config.toml
n_layer = 20
d_model = 192
n_head = 3
norm_eps = 1e-06
rope_base = 2140.0
bias = "qkv"
init_std_qkv = 0.0622
lr_head = 0.00697
warmup_steps = 578
train_tokens = 171300000
Each number is 500 + 50 x the weight over its row's rms, rounded and kept within 0 to 999. Layers, rows and columns count from 0. Numbers have three digits each. The size before them is the row's rms in percent of the matrix's.

# up: layer 9 MLP up, 768x192, rms 0.0861, rows 172-207, columns 0-191
# down: layer 9 MLP down (transposed), 768x192, rms 0.0707, rows 172-207, columns 0-191
up172 103:541446430417494539486503494510506523515445504507583474479455501582555520475525541459581472459462501528570535638513581508410597476389506546507433504507508508597502467422539513487578547508524522377544456485478447470472534519481461602559529604478424511566524474513541448471390467500495568508478478529491468529519478466566587523532611500585558487485581562413549537539526404526516498528523475493543590513538544504467477469484472523543529519520520456494556544480605522564543455474448523443458575479603508423524430507383480516422531575478471423411528446537519524510522516611404499540
down172 107:542538450466553479456370524466549509501445508525435507434506528605447547443425519423466509515463534485504521607558548497574461505467459479566422502497554582446486517468541624471442507433490448461493488545426492585510553586521514434453446651362468536373501564481501444520515464508526527468519464536487498475521618476496551567528588461522492486446555489584513541504423467497436541451581478449477516496582525501460449534575442452414524437500426451463482494485491568563556502459591526459462567532507534487552510516449461500544495503600535402539569453532505526475524421446512541517
up173 097:462684450508512510535555491474568397519518523525474504513375500507523413495511466402550525529399473527525509497495498448476489525552555567457470555520525504517503456449572482464502608506544479475472431415500433517500520478513496545404516475458415584530534502454452527585579463451500519452447470681482496481477390464606523449437538575503431423528545474455434558521442549531476554569546560543536566591529454506465492530501620438491561439504590480512543523449487511487539533514433526551423515469523563462508490492512450518477496592506564504576551493484476493565500449493433475447
down173 089:460449410462446460476456458593470571432450442490500556498570541509469522533467458467521570505522516478569565539561578559524504479506476615514494595426519420439507398576417522585453503546566497496541440501449529520477498563409509481471409523437549505505498555539542595484524577475494528656516568450477402489451588577463507470601480529514406453461435441440517414503508490548529498580505564424447464520425496451465518525455465456481508433533504513548500445496517503437445499459471585498561480553424519447507517503528544461454476525445533482485556520425524473475503567494522644586
up174 101:429587524555602568605452565440455604473472551518420492539431467417411490491524501422492564582541510506474493452477539509465490513471527553496552471511463540547519492445555571431535545482554531394507462544480592516561500491428529477490515490619458535586476486370541495517444396501527527538508428505597481551485463498528473490418545558498483567496503461513429539509476541518491511544497411628501531481484562467546477587476484583505462549480545486488458524499576455534408618540431477506543490472472569534454513451584502483434462456498498489551510506414634526475385448515470511497
down174 104:477539514555616534431558529426480492418536466384503390504498456543491518407481480482467554512514438489438496470440452557526447510490461507402484496584489438506460552448396504540554537499562489449586537529459504513499411421488416475478487454482507525534552540586493465498486480523412443542506524489494533520538600512494421447519439565588462456523485487471500519575425496456446464428474591408451537530496505516429525520430426600518508524442510419489645571506494489497549522550432432480512565503496534485447571527617565426599439464509528459504546521540521451598439460532493462432
up175 094:500442461412522471533494530350512531517493493503424479503434428476514445565466482445495513534446614495555482585589501414485507621556587542537409519522470473550490562535548510485462532444562398491539495452419490581507503471426505523568523498478520520429491462449493506474504436490573504395443501505557533528466460478424632518514568512526486555453467423508547456500583498500505500585518517561462512398514542662533490520524398605461534553497540417461568524520533512580439555498485512520488488545444475483475440396516493499457571542504472510522478479507604543587487443516510459439
down175 100:559530646503371474462500468499505536452554444438531403534499452433489462525492497461513526469621446549465530518502533515545449457447446558452525456546535528499564540543403405576510424497560531525491498533501449406409511469526477550483481538494532562470533455459498474496524389486456515496556587546504463425425478541574404503455527555518517517548534548587523530495503560544514479409442431442500535585568487345540597547523551495480506510578557529566486549519535494522506527447498468474477519515589490533448433550499433423530375403434503516467612530470504465537513532536529522477
up176 101:510513423464558648557485462477475629607475552502502466505473569482506483460527419409565527451567525448644498572498491483496489494499504610635507439480444567603442479528460584510518530522492470598455526512437464484489495461548508574603477453476519493491517526551473482495498480555435515548569494603512472497553494533600504428488417528549475535506452466482555545547508516562520455448552595595428487519491533546473486517492551500512467483440515458571579499478457590460546528450465556435508541461527528499601463444480464456447569553519411513462511504556497589594468579507470477511
down176 100:525446557515555403484503528529485566509607493514493422415472511453540522381541447458617398566457399560461450439507473526540554519500486550507452455494416478481478438491522440491425454481406497523460487539524518403403422513477480466574537514505483511515516507467544511491548531586496513542456485430544479479472435451517455480594615537470560518496522522476395484486458577501543520534491497516502557496499443471411511505515522467516401451492482532544469529419586516468554480523629482509470564532508567558382464537486392499427506528570506615502447494548565556455531529397412442492
up177 106:474538558387571520570510431509621473512382442455409493538529526522589476481422510509553512512385508491573528515643543615556545457499481553439490581471480473454488490404509600454505492527469441513492441512496497494562510470523426595469485430519504479555569538506467470495469509481474497387434540526489458562449529463506498496435561454571498517491486487497484567514572444553514476489582555517544534612441533516555432527533540478534454436494544526450527518402518457453520498457443442406439591479565432494476436476505490553517484496559434454445566539516506525485583465451418606544
down177 099:449480470604579423605457477541428439563476490529561542468443556559496472511525620496532485539562447588439460381517550535484536515509476517456560498446487547428468491462590435538522530431509472453481486503424419455467489525522483422484542527470456497533495595417455528477544542624556421504492569493464455566527536554541481406570476572560434539476428470489530491536444536485487549453582448608549436462491460502449507529476505407443552530503511578499469404533488425443485541533480519501493550532544551493491526480499457509440441535400379530447472500444583585537601530502524462527
up178 106:573377435548545520524577563487527514508385518487568504499551567550572440430473528473522550470482427405488409561523595467487520540430444503569555473530563568433445513462480519528481626497545507451586540399524505519600582485497508471554599547495491580557454566447516458520533399534523497474562553456513502483561529496453546563434496436452391484490568463564426456558468515530548450507524461481433588477447559452506463531505524494630543502398563558551434476477527563523478541544524516498522510509623532500568488468558437590498515489456489508464521530418497487519503517539506489509
down178 101:431488441564506448444530467527482474469552535451462415518508484516488492534488450522444522592437497529465441491574511461466438536517464484527437488504502491523518502482465502527549538500494437430548430497323528489469552563467503473450478427490584487433445473477526471573524536554494399577441605562500473522530368592476426475521500486489536469528512508505489565541455467501542429530443476606560406451573513566492528429511553649527445480480481279521495478460524460476432571462515548483477434487400514499494456420528547511489448501549525486561614442494546510480506527529534502534
up179 100:448558447474551506496549550468539518471422495480519446475490603494488502450495477374581525490516487387576453460538522511419527590529481484503476537471530411452483449590481516398579463571461524478478440491472521550619521605494508548486468541547465572486588528514524517566445472455528514622452485477497495509445558519550562512413554488521562540505579446467603433509593479452492603524609428504556502453445553463503446539457383492464496517554571439468542582515513532554469508550559537485456496564513511593508452533586416481533544439401511513500478589451476486474502477462490477434
down179 109:545508520565489564510522460542468403469465489366455506574480474457513551593470440544502528464453583445542447535552528449498573497451466544437509453483446536471512488501498507527418529519446515561504474543420521553480403484573454522548563510598545406575441489514532585567453520464507515603550524527440440533528580566543520506526460534454570556628537520550486461558532456538467501434487583436477474594406549526438537427548474529567526513491529570492440483528528548472527466394565516576542486563457392523539475511452609480479513591533523452479545479493499551517495452627472572458
up180 094:456519499519372502567561470481471539449509470486514546598451557387481550445499459511534524507584537447506516515576534512511502575548533576493494474549521577471480525409558431425575607485490554614507489514457565574465503421489506597540541460514448492541516447431498470533530432495453483472566434544483498532613606411546583489527561435456417512413607475556577449542594466572475423546502490489522501474503500509515415560578496529473512524565493532442539449498465579506452502541525461504507497432517488571483456458525519499570458473464516545575542533481560438489431383591446476515
down180 089:497568501477463543474478445517533424551578573459598438370541476507552463526482495442498505478533507520527570545492436467510511420505471505566468567469581472493463503559552441473486437552389565397530553514532494523608389527582428506448480515547543551490502624532536498448487504569412500441533557484476493537387436556430434454520421487521527537445499519430471498407511476468512581580509489568466538545472483522528492446530495449494463529464516546567526460525513468492628452531499483398576483551506565491444455476506497604529526492468406560455484534454401586600534496431475518468
up181 104:543438443543574544514494543485461606571452566382487455486385509512554499499588412521516467435486438514507517483482465390476559523485431489461429473502523489516552540417415533449576496509520490309482463423502530502507462491408461500441562552497547492488479517462459436518553446455514482446568437482483495568493549468528484454483434366536446439449534460557574481482578418485479525584505505516471488594591537533609459511530498472477533523519535481491510459474548598474453436510525468572548575442539451473574427535469460595435494486463508481551552479512577541562491548568477473483
down181 104:438506417459508429452477514473482564586454455502483427551526537532472526478414513512530396576474474481493563500526514499441538518483503483463509579476543477485478543471480516551509510393490496543493525546539497459364520450516566416473452509470455498474477392477534544469437483502523470477483551540507620499529534634592569631527472590422471402574509498478521553497388478487547515412454463455533574433493384461497544377507555451514476533554459434527424593485516449407485587463489428455441498544509483547454563516582558475558532496479501413470552481509556506546489513530585504523
up182 098:384483537542542485494534589532496531535477460472549482470528509541461389489486493438490399566502519505541466494561402608472520564519428593531485597586501475487390494569474492455505532555514415515371423400470549440503454441415401553529492470483427558570583627467489471526555464526439570499508458479548507500451467501486516524488558538477411539452448456557495513567489427461443462460567479485561441527510540531463478483458454555480485441478535510545508506515483543571606524455583486498479499505528605466406504527503479567514499584358514497445518494497542512443419495494497473563
down182 080:566531581437572485455476502536453557560507503493471489531558477476500508531524496363522594438456454522486522455524550358514520490478535472454585507482476443479544581501492514544471560513501578505630487550477500493548531537529513549527573490485466590484517437459527542494540462462615481476365424511542473508524320534539538417486397502418541498510614521451482469401498477469511477577463517553510531537509563522443490464531508488519494523423485460471479495495570439489429503494388492497544514523469519555562494556498531415489520391470478589513508384514475376537555428522488453484
up183 104:564534536408565620552552466498550466456492514475572507433457535450541433523521491511708510580376422477468502478508580445550483530398537556559530549472523535439594457485492524511474656475624554437500419387506494574497531465448458542506441418486507480550537462471501470423575461488511496478533470520520530470472478513484512495522479589505463493465464587505515511562442535523513503543491522546489525571441494541562490466583502524422451451493515458503510499493445533485494570459406452440475501472532611424489515426482470595453578536495464462508459525550542508493487491594462522457
down183 103:467495499528410509443548597462573483484397489472438431382467501441539518517546502452437464549562525535587447521436512469474533383515558486556571501610477454445488386572597483483434480446517487516462530556509472531591517450396498529389492518568529528526419525475477394492403502487471478544486437473503409471530513469580470490535523542476450470510429507515460393455514571524542483478465488362508513608569566558521554482420468524485480583489466450551468551474478505503508591447475447483534548409551574487473483498473524516434556590517474548481482487501473447554570510534472472547
up184 101:407614566511577635533472636512448555494572532558475450481471484461606513579414454541491450511459519411491435437526498575480617557503423535442523621489419466500452488560543509453517500493490456516491508453510475532522517499585487501491514486456532548458638511495550438453464460541499466541531459495444486451499453395582480596520549520545547369481555517474431513511541540498484486497570486497503495577498499510581475538494484441533582422501521574610463552420582498628434510474473470540461543608521487499483469451519535482507477535503532513505503528452528513501481552569486557508
down184 106:534513636575492503425563503500498536446483592350460440542450547463600563512490448454607412536559587475579532588503481493445516483464491476429460552455503479525450479514474479618536462428621521562647460488438495576469538473487517518509530459477537572445438532520517509447577470446471563515524507544507382487604469449438520553549560518491451469507551491522534529449468533499474422475602483520528482599519528507514602455517497566495562554419530473393536485523493479533411492506427538482559534501470517523408523498478481475477463549521488417546536482534537503514493481492416476487
up185 101:445538449417569536572499437538542460481486440491477461525512480487415470567453466470602439513520523509640464521459469558473523504546567521424534610567394469417548482524390513451489496488540516563523552407509558490479557451497445612493513413526558535493484518432477480562570455491525482610448482516526527464500418514500436536511566569591584548486515491499584494453469589486512457532521548508570499444541483441573556465415511542511438480494574603548551528551510504570480488451487487378454531528469575548515408427472523491503537489420534463506514481496549480532620532531423435499
down185 104:482499541562423499458543507397532551558525500537606529493516462439491467585494474502489534509478414526384467487577544435470448636476545557448541439512483443503490448557541455487473406488560475455505470479619436480520518424465430516470464529457560536527508548503543485536496509457485609503404544549493446482470408403504500460504554439539400499467464404527500496489620630433548526412439515502501530441563508437504450497497547437493528520384524520396590415473501605494410479475509540474527494554496479466487471546508457464470447512511501605532536490507439552458437497568510451493
up186 099:497560459403436526546488389460568474515460487515504571486515511569542482560569369413480519550510599394510486624487496503585527500524534546480538549480533517491516447456405474463460473591582503530503557440484404544524501566500585537531560470560475507485573398496548464426533511481512488495541531391517483613429501492523553493434482507518570482458513475446431564607529510554468551452476530547474567440463462451574532428496462543481437545399460535445500555495491519531445510473484452472468491571490488534596429481541515489474541542444512515523639609467521560568541529542523546459
down186 101:477585520561544479588510575492451516491516545514388517532461483452475585515508563441531575481514516532475541597514501507446507600473442493456499540570560471588511489523515606493504531631545499575439544487506553496551474577499441496522461502475537380401534525544402422508485530449467434453535459533490530529518513482450494539501609457476499585492444523613499520549486546525490482367496450367512435477521518491520474459518499509480488503401490529453476497467390583429509532525456514384493537446422478508467597401455475423606470508543544457507471550538555440488534478506480564449
up187 096:487500531398390587536601477522487516542474453489520416532449465472550457483513521532603416567530578580523502562396481472463513582448385505482503565484558592542489454476465496456536524503494502407497563442409497595587484500493547562474527522499492526512476470507503556344585475502475464546459522398479548477486496521466474543513416472614436445472474424500495532528461456491526507532587476581437503520559528542436604443476557530492536468507508472526591469488497493490496471451503561400514499482548512411465443453518507552484482457450432430475476442466545641580531522495439551501
down187 098:483520511543566452592514472398450469522506560601428469484465499500402523464528345472539428472506419481455436427492503443594464463603488508556578493556443460484449487537479443503581470516478475532556492518477480556502458550472408564493539559491509499485479476509491494551460587616540418518481482543525474551488492485432455468497583478500526570551536519549465435488507490536457465455489480432470492490417539463502587508615418579459585391466577522498515441498506565516520477556519396442498467500479495556415583497596518486551536579593565575482538475449532560451442428500530419488
up188 097:521420409527440558543501436399451492506572566519503511521450591488545540538566543496561528506589508551455461601427557539490543536428481524514515550468506546480536545473509389407548488515435403456500449539496512572490596429497454482540451520527483615469443425363606489522551495419506548470533438480581504506450441578550462447476572482467396479463475505534434465506493555582495443598495470499498564447535457515525569481464447485488476537434556555423548501475480582540414518435435568491498603456506467469529485525535510478523485521553444460578450460468493469491428550533424533553
down188 091:462478512432586486493551523582467505538585504571549479575411525462552499521445461480548483554575460441565548385565493363547425458570499546536512447427585439493538526464494568555524427608563547508529481386538478522545490479510537436530580433424542500517518533538412556482548564599510530510446560466462436543531486452533500398525444539475541526497438512470566515532510501500619426482580580456545592428518497411528481490486498482570420421556490469498500415460480419511519458479479496426456536459460543485501445444499620522459500497471477565437457559484505529487488528519472447497
up189 103:528499553478478513604537470530483505525427453454439487493413489428473478478552482508478521466536486445559515522470543602481473553436433511498477489427540524545542498419501383558460492469465495589549443453513477520529549521531542574626548537511522540432526516486566469524502396492451594598512570413349524479507494498553525449502481526421471390433508505518529378549456483564486471517485528587541541491547666500527529529484528514578603534492524480533462509470538545413447502443438384556459542599505492469563489540576466553456499468521510517556528545480525492411509524539527547581
down189 097:456534456440565404463461481444461443487503600483475472474461491513462496529508531432489496534468525552497477451485524430490515468611478521533582541443488496538469536496449447402409455500455495463473521414503434449444528541482455429442472431549485458571487492547522484481447534480505460527420542492593488576505536476409465411520461456453447542466502453447553527485575532405514561557501415538417437516342397455452468555469565516439557486475478364483514421601554498441465477501521539431559495349435514484383516540453507464446430529435466512466471450464506486499538434455512538520
up190 100:587574532464524461476513477469447512552533458517456437505493510446619560466430479479469569512491450505448471467441394517403552584481476467541517519460521503484422453431454518428606523566480422565434518508647616575488582443409542516462489533471451508450509478497529474488551510491459509460591494469442566569499562532477375459533526467545521502448543447508507449551457472483523431450465477514495421442499444454579462601493527486516570608425455503584483511394519451446509543488463510543467504576530519512608501489507518468544516524497493509515448510573585530494430454522419453384
down190 090:444385475586495560485438516563586506469479521527487563520511435579541473487543543466498486517511463463538489482479543378482545463541580445511557473466509471537471579507466502515480483438503546539537509519405556546460429559619486499443650532511498470461479502481451454475545492489489409531459544506619507519480396525550493405457496573512490437555474490468520496560580434504488544517454517638478537520476507563463557444465552535376411469468573507512503496581478493511498526484479533287509527406467524452491524426477490510481456516529462535448538436461451507455575529467544524594
up191 106:472609461464403541574456532459530540537579505453403478520494527482499358478535428386554575506551428485536466465428542416511489539486568628451544476500480590548518451540416555507499503487503601485485443492454527489575487442449584542515545486492401561465441459555507413518571384523471583511522514535515513478482500546565518477550485527519419500483514535553528527439497496592451437492515573581435506520473569516549532515483466489515460666461508525480452559534509454495567644502487462512507531510472446524505478423516455477530466517495528507580551502469548566504456528438434462422
down191 108:417456511533580410466465566576401412596491415484511530543508455510465519495520521586491517594486476462504525548515463502493558494447551487500531505477506430333481512507485507524487573471447526460482441573514579492513454511459526590487508508507527518462596468416537474550528442317542401543536595422479530542569452473484566554462461584492513531493496573531489486528506439468618509455480486448628504498478522466470437527492555518466429447524462474501468443455472494483502508494515532476535494593511648495509507567453519524514407501432512580476466472567469496558581552484442417513
up192 110:537497558414520552498516472429539565400518534535430417545513561489493470438500440455555492518480495466517454483432491460500514672535528502517481503474447461568555520494481456526490523456530518398547477559492534562513465519513526491423490410480519474435485523513445485489503473421522529524530412454509546460471437501474460419431556500521469355470542499493474552484466523543423488577503523480492464573407560492576526420591545479563613387493517456531455571398554504550518522520483527510493539581478542486470461489569474512417571602561384504618490457446542552631517495495442434505
down192 118:564487491563560519533486498556588525581492500537477458515468547488498532506474544473586513513482604470506472520560575485609494467563511528488489559523526508498570377520596518534505512491492500525500470549533437477526399503453420637489459537539404570440433498527466495544454533476554476552540497520468515397506612486461456524494486501451509511493499487490454471570476480442447479527469427548495487550533582494504495542444429451427436465530520518515633446499538438526624493458547522544511532383542461449546376495553444530427517562647479557505458475650485449523428487503419532521
up193 094:433591576525481543490548455443530505472538498393490535608503437532397450567434451460520559442543486485573581533562451468390582489606555563477475540484516523545416496528437503491475472583505464497517424508332500521503555434455472605499498521537494412532501520459502522492443522578486484529448566476506493536484478505472475548453520408556543576592500476498558528462508521524490381492479419490568520475534533473560540492415458473573607491513496484494511530525480500542435513527532490482495524421463403502478434445464457415494622556526569533504611520423559512528555446501505483434
down193 086:564569432520551539586504506519500557498488526498562456483543504501579490462462502567461475539515492501414493528537533486548470589446487494473521556561454471474525390480512429457527465453545494523461553518607466631538448505530523519480549491548568553408509475382517486587464469462549490481548469415473512526461196603504481498477503542427429540458488479488521480466459486481500495467511511522527583526495489506501520486612503468475511507408595528571507426502499552497525508485508440364539464539510552501431518515520484501559468456493503567523583480540536486466514527547437521598
up194 092:439410517417526547574566537500480558548422491455529485527547432519449588537537458507638545456531537443562539569579570508570553490544589532429530573548491494512479475457435499423525519492484418530469498467547481513587450464512466443438498431495446512467485491444494471503451430526597539468468542456503490502370490418430487529520543498580531557467463525513597417470581461575461562521450463468492542529537445515558520468501483550480445509529518474440517480522520578512477589533488514442532443459410400445433496373538484550488532605447490436513391501470495517584513427439471495591
down194 094:557583457541410553583483560447517480487468462495525608501513512530467472588519558415501494443448574485479412595426415520421486488589549589467463560547547600577459498559431570576487510446471585522512540538537518452508506506563541457500538506584535505434509574478505434568503496565523482534529525441377474501544574583566462443452568481500582506481437513484558561509447468510488540479546484508544517557476417492429480534483503515444529452543466584470481430573503487452504494486496433498505428410559521614519449558532505509503412472553408478417589472490482515489440441457523603473
up195 108:500466540456452535558497525550538571510534509573533512479495511586455587464596506486569454487475507529500486535483533569521558522492471569579521580494523544498428497555493508535495522508481501498507550482466411600504577475500476501434502471498458575476480469454536566458655512538465465595481430513470543586419453525487515500470466509486469587387480621534486447466534555584501493483606618498540565619587563599493417449511414487458452497484490466516500428470586548528556477468483496546481590496642519516485500531531408608503463423503449449458415536472516517560433500512453518517
down195 111:527531504622481465480475558462490532389458474518518555485560533527492572526453436525582428515473493556499422537458516481549477428452509532559560444547454458504498531564523532430458488513480551455509586539511601507426486580537495400427552489594544460493445520486531508526482586458467568487483487474559470526477467517524475461563439570512591552419502473387528560540479587467553387478492504596503463469479514572579468480543371505573460554515474523499479504513464575517473411613532476541420543511460455509634473537479500439479558521532541587537600386464449512454470558484526473467
up196 105:501606558514521523496509503545547522398463528467484510584468516529548459570490466393555534473554511456529499514512550509457504509496555499493498484505550484497472468437507471387486539528479496541509496550479441445450467472410517471446443573460471463486542411431601522497484511505500517462619499505494512410528488571475439509414443569555612491515550467476390408539401601528569512517536439507509590491503512501575560543544429523503473489474542484570474590471570512500442500443401421539295480558467477546479513420517556558598535477472498456517491456580553509406458500542468546445
down196 100:548517509497534506509529537500528578491457485427515470560480568586512481364477512449451461446560417475519507501349383456446436527548443568479456579492493575634478475531568423513576427520420472502523524483528532450474444467506465545522492539545494543540553544489495499432514548569385544477588483462556426538432430443574552506480489479505388450548470450506498552560475520522481474452506521463556602521562390585515511528473449460523521505497561575500550507435511411429467565484496477363507522583479451496453524479505493469463526465543495618551596530480505484548486486459538508530
up197 103:629535439521505491485549472476500586511511515431619473461594552494467518468530501511565464562565552440525506441442463559582582501445516600571480519555593516531442458503614501456493511590512468488505468519497485514584506400473499406416483484542535490516537504512461444517506483448476504424495495422442522486462557561438537475463524429473597481511446431572542541514502458437489462532509505562538576470463593517429510544536445451427476583421546485496526430461538496396527451427539477463533509465580510508598476449515495517463487557518441456468515486643547442422498565432380479459
down197 090:458532635464475471451456463503495479494437516487484502494481509595487553529510476514441527548388406480436565536511512499560493584587558504538577540570520536479542569439529499457480377537528476429505514513545589518531490463544435513519574556467458577521433518505535538549517400475462441478511423529494481500600315526504502518528582491505400367446536479480554518495468504534562533508486561482544503491455476362520498476519498517525505519550550547537452527459493517591517505508474544477592520467536506504513524514486512501607467518533484628685475468459539520507504577501425524534
up198 089:493506494471530515597569570400550447528444404366522534522494546467458484512554551482422505490491551462515533497530496504497527624620535534536434585458557525454543462492473424447557494427537465480475490398508531509572472459561452518466501535560570516467516530481558492414499518466587505499518495513598505473537512455476493537468446451607475404536507429477464487548536505548458441470457554415536470567389439464591503564528514508498662446535501516530497409507517451544483526540528431500495427516558466386567410510540387492420444447500488476499525539529546577569527504527470484479
down198 085:442565496425492459513464461553537620537528515549516481492404521533503464474430427470542538457420467450497478524520587537444479411499564466474439432467514443419480506570531532536509491535560515596544530548512471492475547531472474544539473445465465565464505473523443509431489457546565475367436513526493545567463429596504531431443484503471549577429508522468535471493507470550608589523476503612438494425541457363453457361421541535487414469526464493561548559411491432477508528465415577427483525497374456454514513489484519515516496481507453564471483539488467487433496383455488477555
up199 094:479551501514550463485488400493520403399494492570538493472465536488633492440534477529482509592517516485505522462544408531467591542530485479550492503461501448506589415392470604491492491540503502537437511352529478502510468538507470522548521461491511461518533513442575529471589482440524556600594541505572552521594466410513449386493551512496528444487530548466451429544490557549493501516526457498577543490478509470542514552400498564579569506475610545529598498386500546529469458523492504554457584489534517530518406544486453582450385515409539461514498508438470538494460512575431517564
down199 083:459533369542424512421471568456494477495518536459504495518434524554394476467483589537545537443498510488397463618596511466503485585515538523486482491461516523450488451507555464646519513491447470488513506520449558515535475543481554470553502498427503576507377555509479475512512616440505381474492472531514522414488491665437544566583427521489507438424536476445425442543407504525469505490495468548440587538501489580573454488514440510540475545467464511549494527576557476560456483528448562455467482533486466582534602490543527563491542577476498565556452530483510489528444496521496617544
up200 103:520502474501525511470540569523588527476553631482516459500453489517442565552468414528525519504517485424646533541497616559441509547579489479580424471529363435533498452513473440479493525543499547592596537486506407523461514495467379487502506501459450531490550551486494470512481469480498484461407446483470548509468499447526542488475512494518492558414504462507574463467579520561481480562591541517573628445524551567442519465503407448536451551459537508463552545490512543448450480453511554501474509462508506380589421494471446578507593459499356500524565465448462549445492591463518462472
down200 098:470457481541566624397473515515455480473555519515478491524524435519465512450528543513528535461452504518432478429452545494461522504545471442528443473557553538453488537553518540536639534512578489484515513459513525459500458425559531493470498434511523552511431494480513472464431554570390399554489510510529462498457579459485452496417483491537526474447533529525459507576403443545506483518507474540476489508481454513520306405511527620663488394447549569451457505474552522450558478516508443537509453535515499589430527517488555588478471428535526493518438502385434489536585603512589463500
up201 103:542590403441502667484450475464438531557531435504477526560432536518519573526537493502633522565526529456531527520432540469517548522565613524487487462462600604516488438455474499588464496533501445477520496458513500507578483390478546517489543514474524575465461454463474470473500488472495506426597618568494529434500516536495474502454459448514520475373577508479525470483589515565423433498548560491515513620486474549474546565509452588544434473536531453488357489399498459436556517504460499541471419442531528462555423457446438561489507456528532472559550492484527537450437491471480549516
down201 093:479513580508490555550460553437430473453456494556487510513467577489462410416505634528502606543509498481607634518538468438517544511520457536564571433509587546519484521550516568489448518570522593557511520428519475397471531506543468492444664550451492560500487578556396532485489464481520524528538477544458531575474464497585576520471535538585502490493507466526454466574482502542562516506507495471551477533446514559645465512504596503526429472500533459538536515426521485444557503506462588471550421499589450521559486493542570578505563514558492489521586500479535495534476543537488633503
up202 103:503459468516519520486517495532566532515365497477432461511523543511519451563453475404578527489500569457533534489589531558443456493388499453597403524548560499430506525538507448463526526530525446418504457515445567486493490526546399458398443520535499604479449520425442523461578484513432473410419524327356490476451485457453519550452508486411506479491493557515551529593542561495517553563527546513547515517512562479463471503637515454486539496408501446492536473495584531478475527504443483385485500467562505494481466399507440478528499584495485442492558446491515466446490539494478553402
down202 100:560549530487449474431520468434553520456496433500488483483474449480510478481524412526412484488484446528462499491572511607569498424541474497449366506538486482439495477440511488635510499413495564516448564550523558495531538504588595525544570552484585621401427467437552460475516575467510517550504523480447474517514485505528403506461541556458487577493497529475540516466399561493475450462405365482448509523473421464533579540416475520504566510525470481504449488557525495423455591547546573535464539488491481546530408492541449499523532522504542608565522580435553612528488591525541555550
up203 095:629465396488590597446531475418549585520459447503518456548331472500539565510517500491492530484484481481402481483543568555451497611486493532519485459398487572444517557512439499519519495567462502558469481515513468536523529476476542517567535432544561530374558459470551509489540470461497514514548566408517565516489578587449614488492486535467528580445484587529409471606426525587435424473567521542466565459469538433513488508459486458486485502508475539517423545478488514511511516461535493482476566546458468444457527452483469592506483584477495491469461673502490452510422520454465480485
down203 106:473524475383578501479553479511470536502499501506406476502515480567479429504535509516549542451517494470549584561512544471526419497474496515522531549591510594478538591489509431445517510474532488480504512518443439484510517449565480556479449444508490517472518380518443479540518462522502557458482529497497508595472447428557443573508503411511462373455461531540459445401477516475492510498445485419504575570536524375540571496416394574554403472471479447509576554498520569550398424432474525578418533554445455507503418488485524453423484532502452545610609491416454459534593413571483507495
up204 112:502514447472558577468527513505543542490491516525446481527487539521436405504543339453478463517492472443581515491578621501529576469492538468588453438347501535466475491526425508484545462479457424481562478514543544535588572472579420546445455491510496536485589511496511496440564497499469468469514603460608489482384568523450538600462557532555578464467494499452488521515494504580529500526471496601510581439433515490592519493471496533540444454511498512531491584507491453565469573432526514596519444509451477491494419497592411580494494538471585485533574508512525410545515494542417567450
down204 116:524534464504567413429459458476542493525550523597543560482522411447491490477514444416484553510498476547590501496489566482479562498546494508546525611488464452502580515528460480493509600497440482498534465527472519576541563396467493555415532598500479502540444508528494407556538517430606446549551528527511496512458484471491614501452513486494464443458457520498464464520361580545449483505421571504481536500511515468500565532491543541397406507561552484493477483505324560493478404520404482461571546420428513454436536439509532474504567509498519573416502425494536517516512481502496479662
up205 103:557403493563593476598501478606511569531566498550534492478489551534549432433579462450547449478487519455567557456434576544470559542436403497519510502562477448475528463484498501467519445427510558466500466447516485506476476489431493406534536613530419502488536529534456399458452466415563526481490494529464501585557509489455538530421495575506502497458485540476489563491441488515515435508424653494503561527434484562565501399473469448563434470488505439513467442511567479496541465539465437425454531537649476487547408444506377509520538479446490428440405540472554573570546510523479483498
down205 114:434488440459561573531571522486558499537527508497456558514541468488476431444434570431506455563502478551475572390397442483514483457518505557539469521454491444439457474479514499454519492601525480465577569511444473541520484551566564535494513550524440406534618503489415437552539552505439456445400590449519463518484555464552450491535482470477475472447502499372537556574595506483450543459438498535502530605520520493541475566451447433524418519523541504427487548463399558548552553468427417541489546544453477519516499577470483464364444561464539566502535496387510475401455543463443536502
up206 099:468603550493501572596537499550538522474477528534514387506390609498460514541552474465507482597542571528403484491602478496378454601416467597543571557478462561518505502545440555469484514544488512439483419425435508536519460506449507467479451535488440548582564428480523485469580459480473506553479494508429524537355467580437539437420523494534445483453516464496432520493455413543478532519439556508488485504384508578468476555435467554392561501507502419511451504488526491438506572432550459472466497556463515537476502509476527518556473474532495523516474460506578505562491488628432506423
down206 097:523562477567525484437378445372593430490411458454496504526496513432519567523452573520540507441490553449501512525530454457528517491519508473450447550509430518554504530486457462533481533534485512601518462419569536598520511514453523502480537503490517483528460510461553482534422559507500475490474438562528489424529464535530527587470498488508453492543426574523517499476408564500470536477498525491548663511507504528540529555519545498594544500456417505496463518517394577536455628513380535462464491606549478516532490554605539410567626467529505496606526547513566448566513482522623506575
up207 097:425583514515457581467521602504520557552489459495433496498460478422605412512567504483511440545475470435569565452582529513534483478409528535537497530564482625428526554510534588436577498496498478367464389446391459517532405415484529548441426463547462577485580567438540563463533499456558541485523546525491472517500540462528617560504523506558483422483458466521495490517549549492485482539524528448593415450562433555525471521505399531479509480453582474483506547466530544518515501464547422499441512447458518486485456480430473489383495478419404521462485468500564494533527479512431424537
down207 088:510565463526500476520451413611490491574490520470574518576575588510503550633521426491475490502554445539465419453520505406506464518594452517502499463466549442550531507550573486505527461498527462572425534518590548557448502565515397452447405488460470528518398576553485474469521523585558518475488384473425530451478429594419547518534560480559546468465565424448509524524453541502598347536491491566420536492419441500444475474513540471539533452501473501389482506516511486453505526548496477555437461481499480429457588564517537506565601474571420496546524529480476504535524498539455475491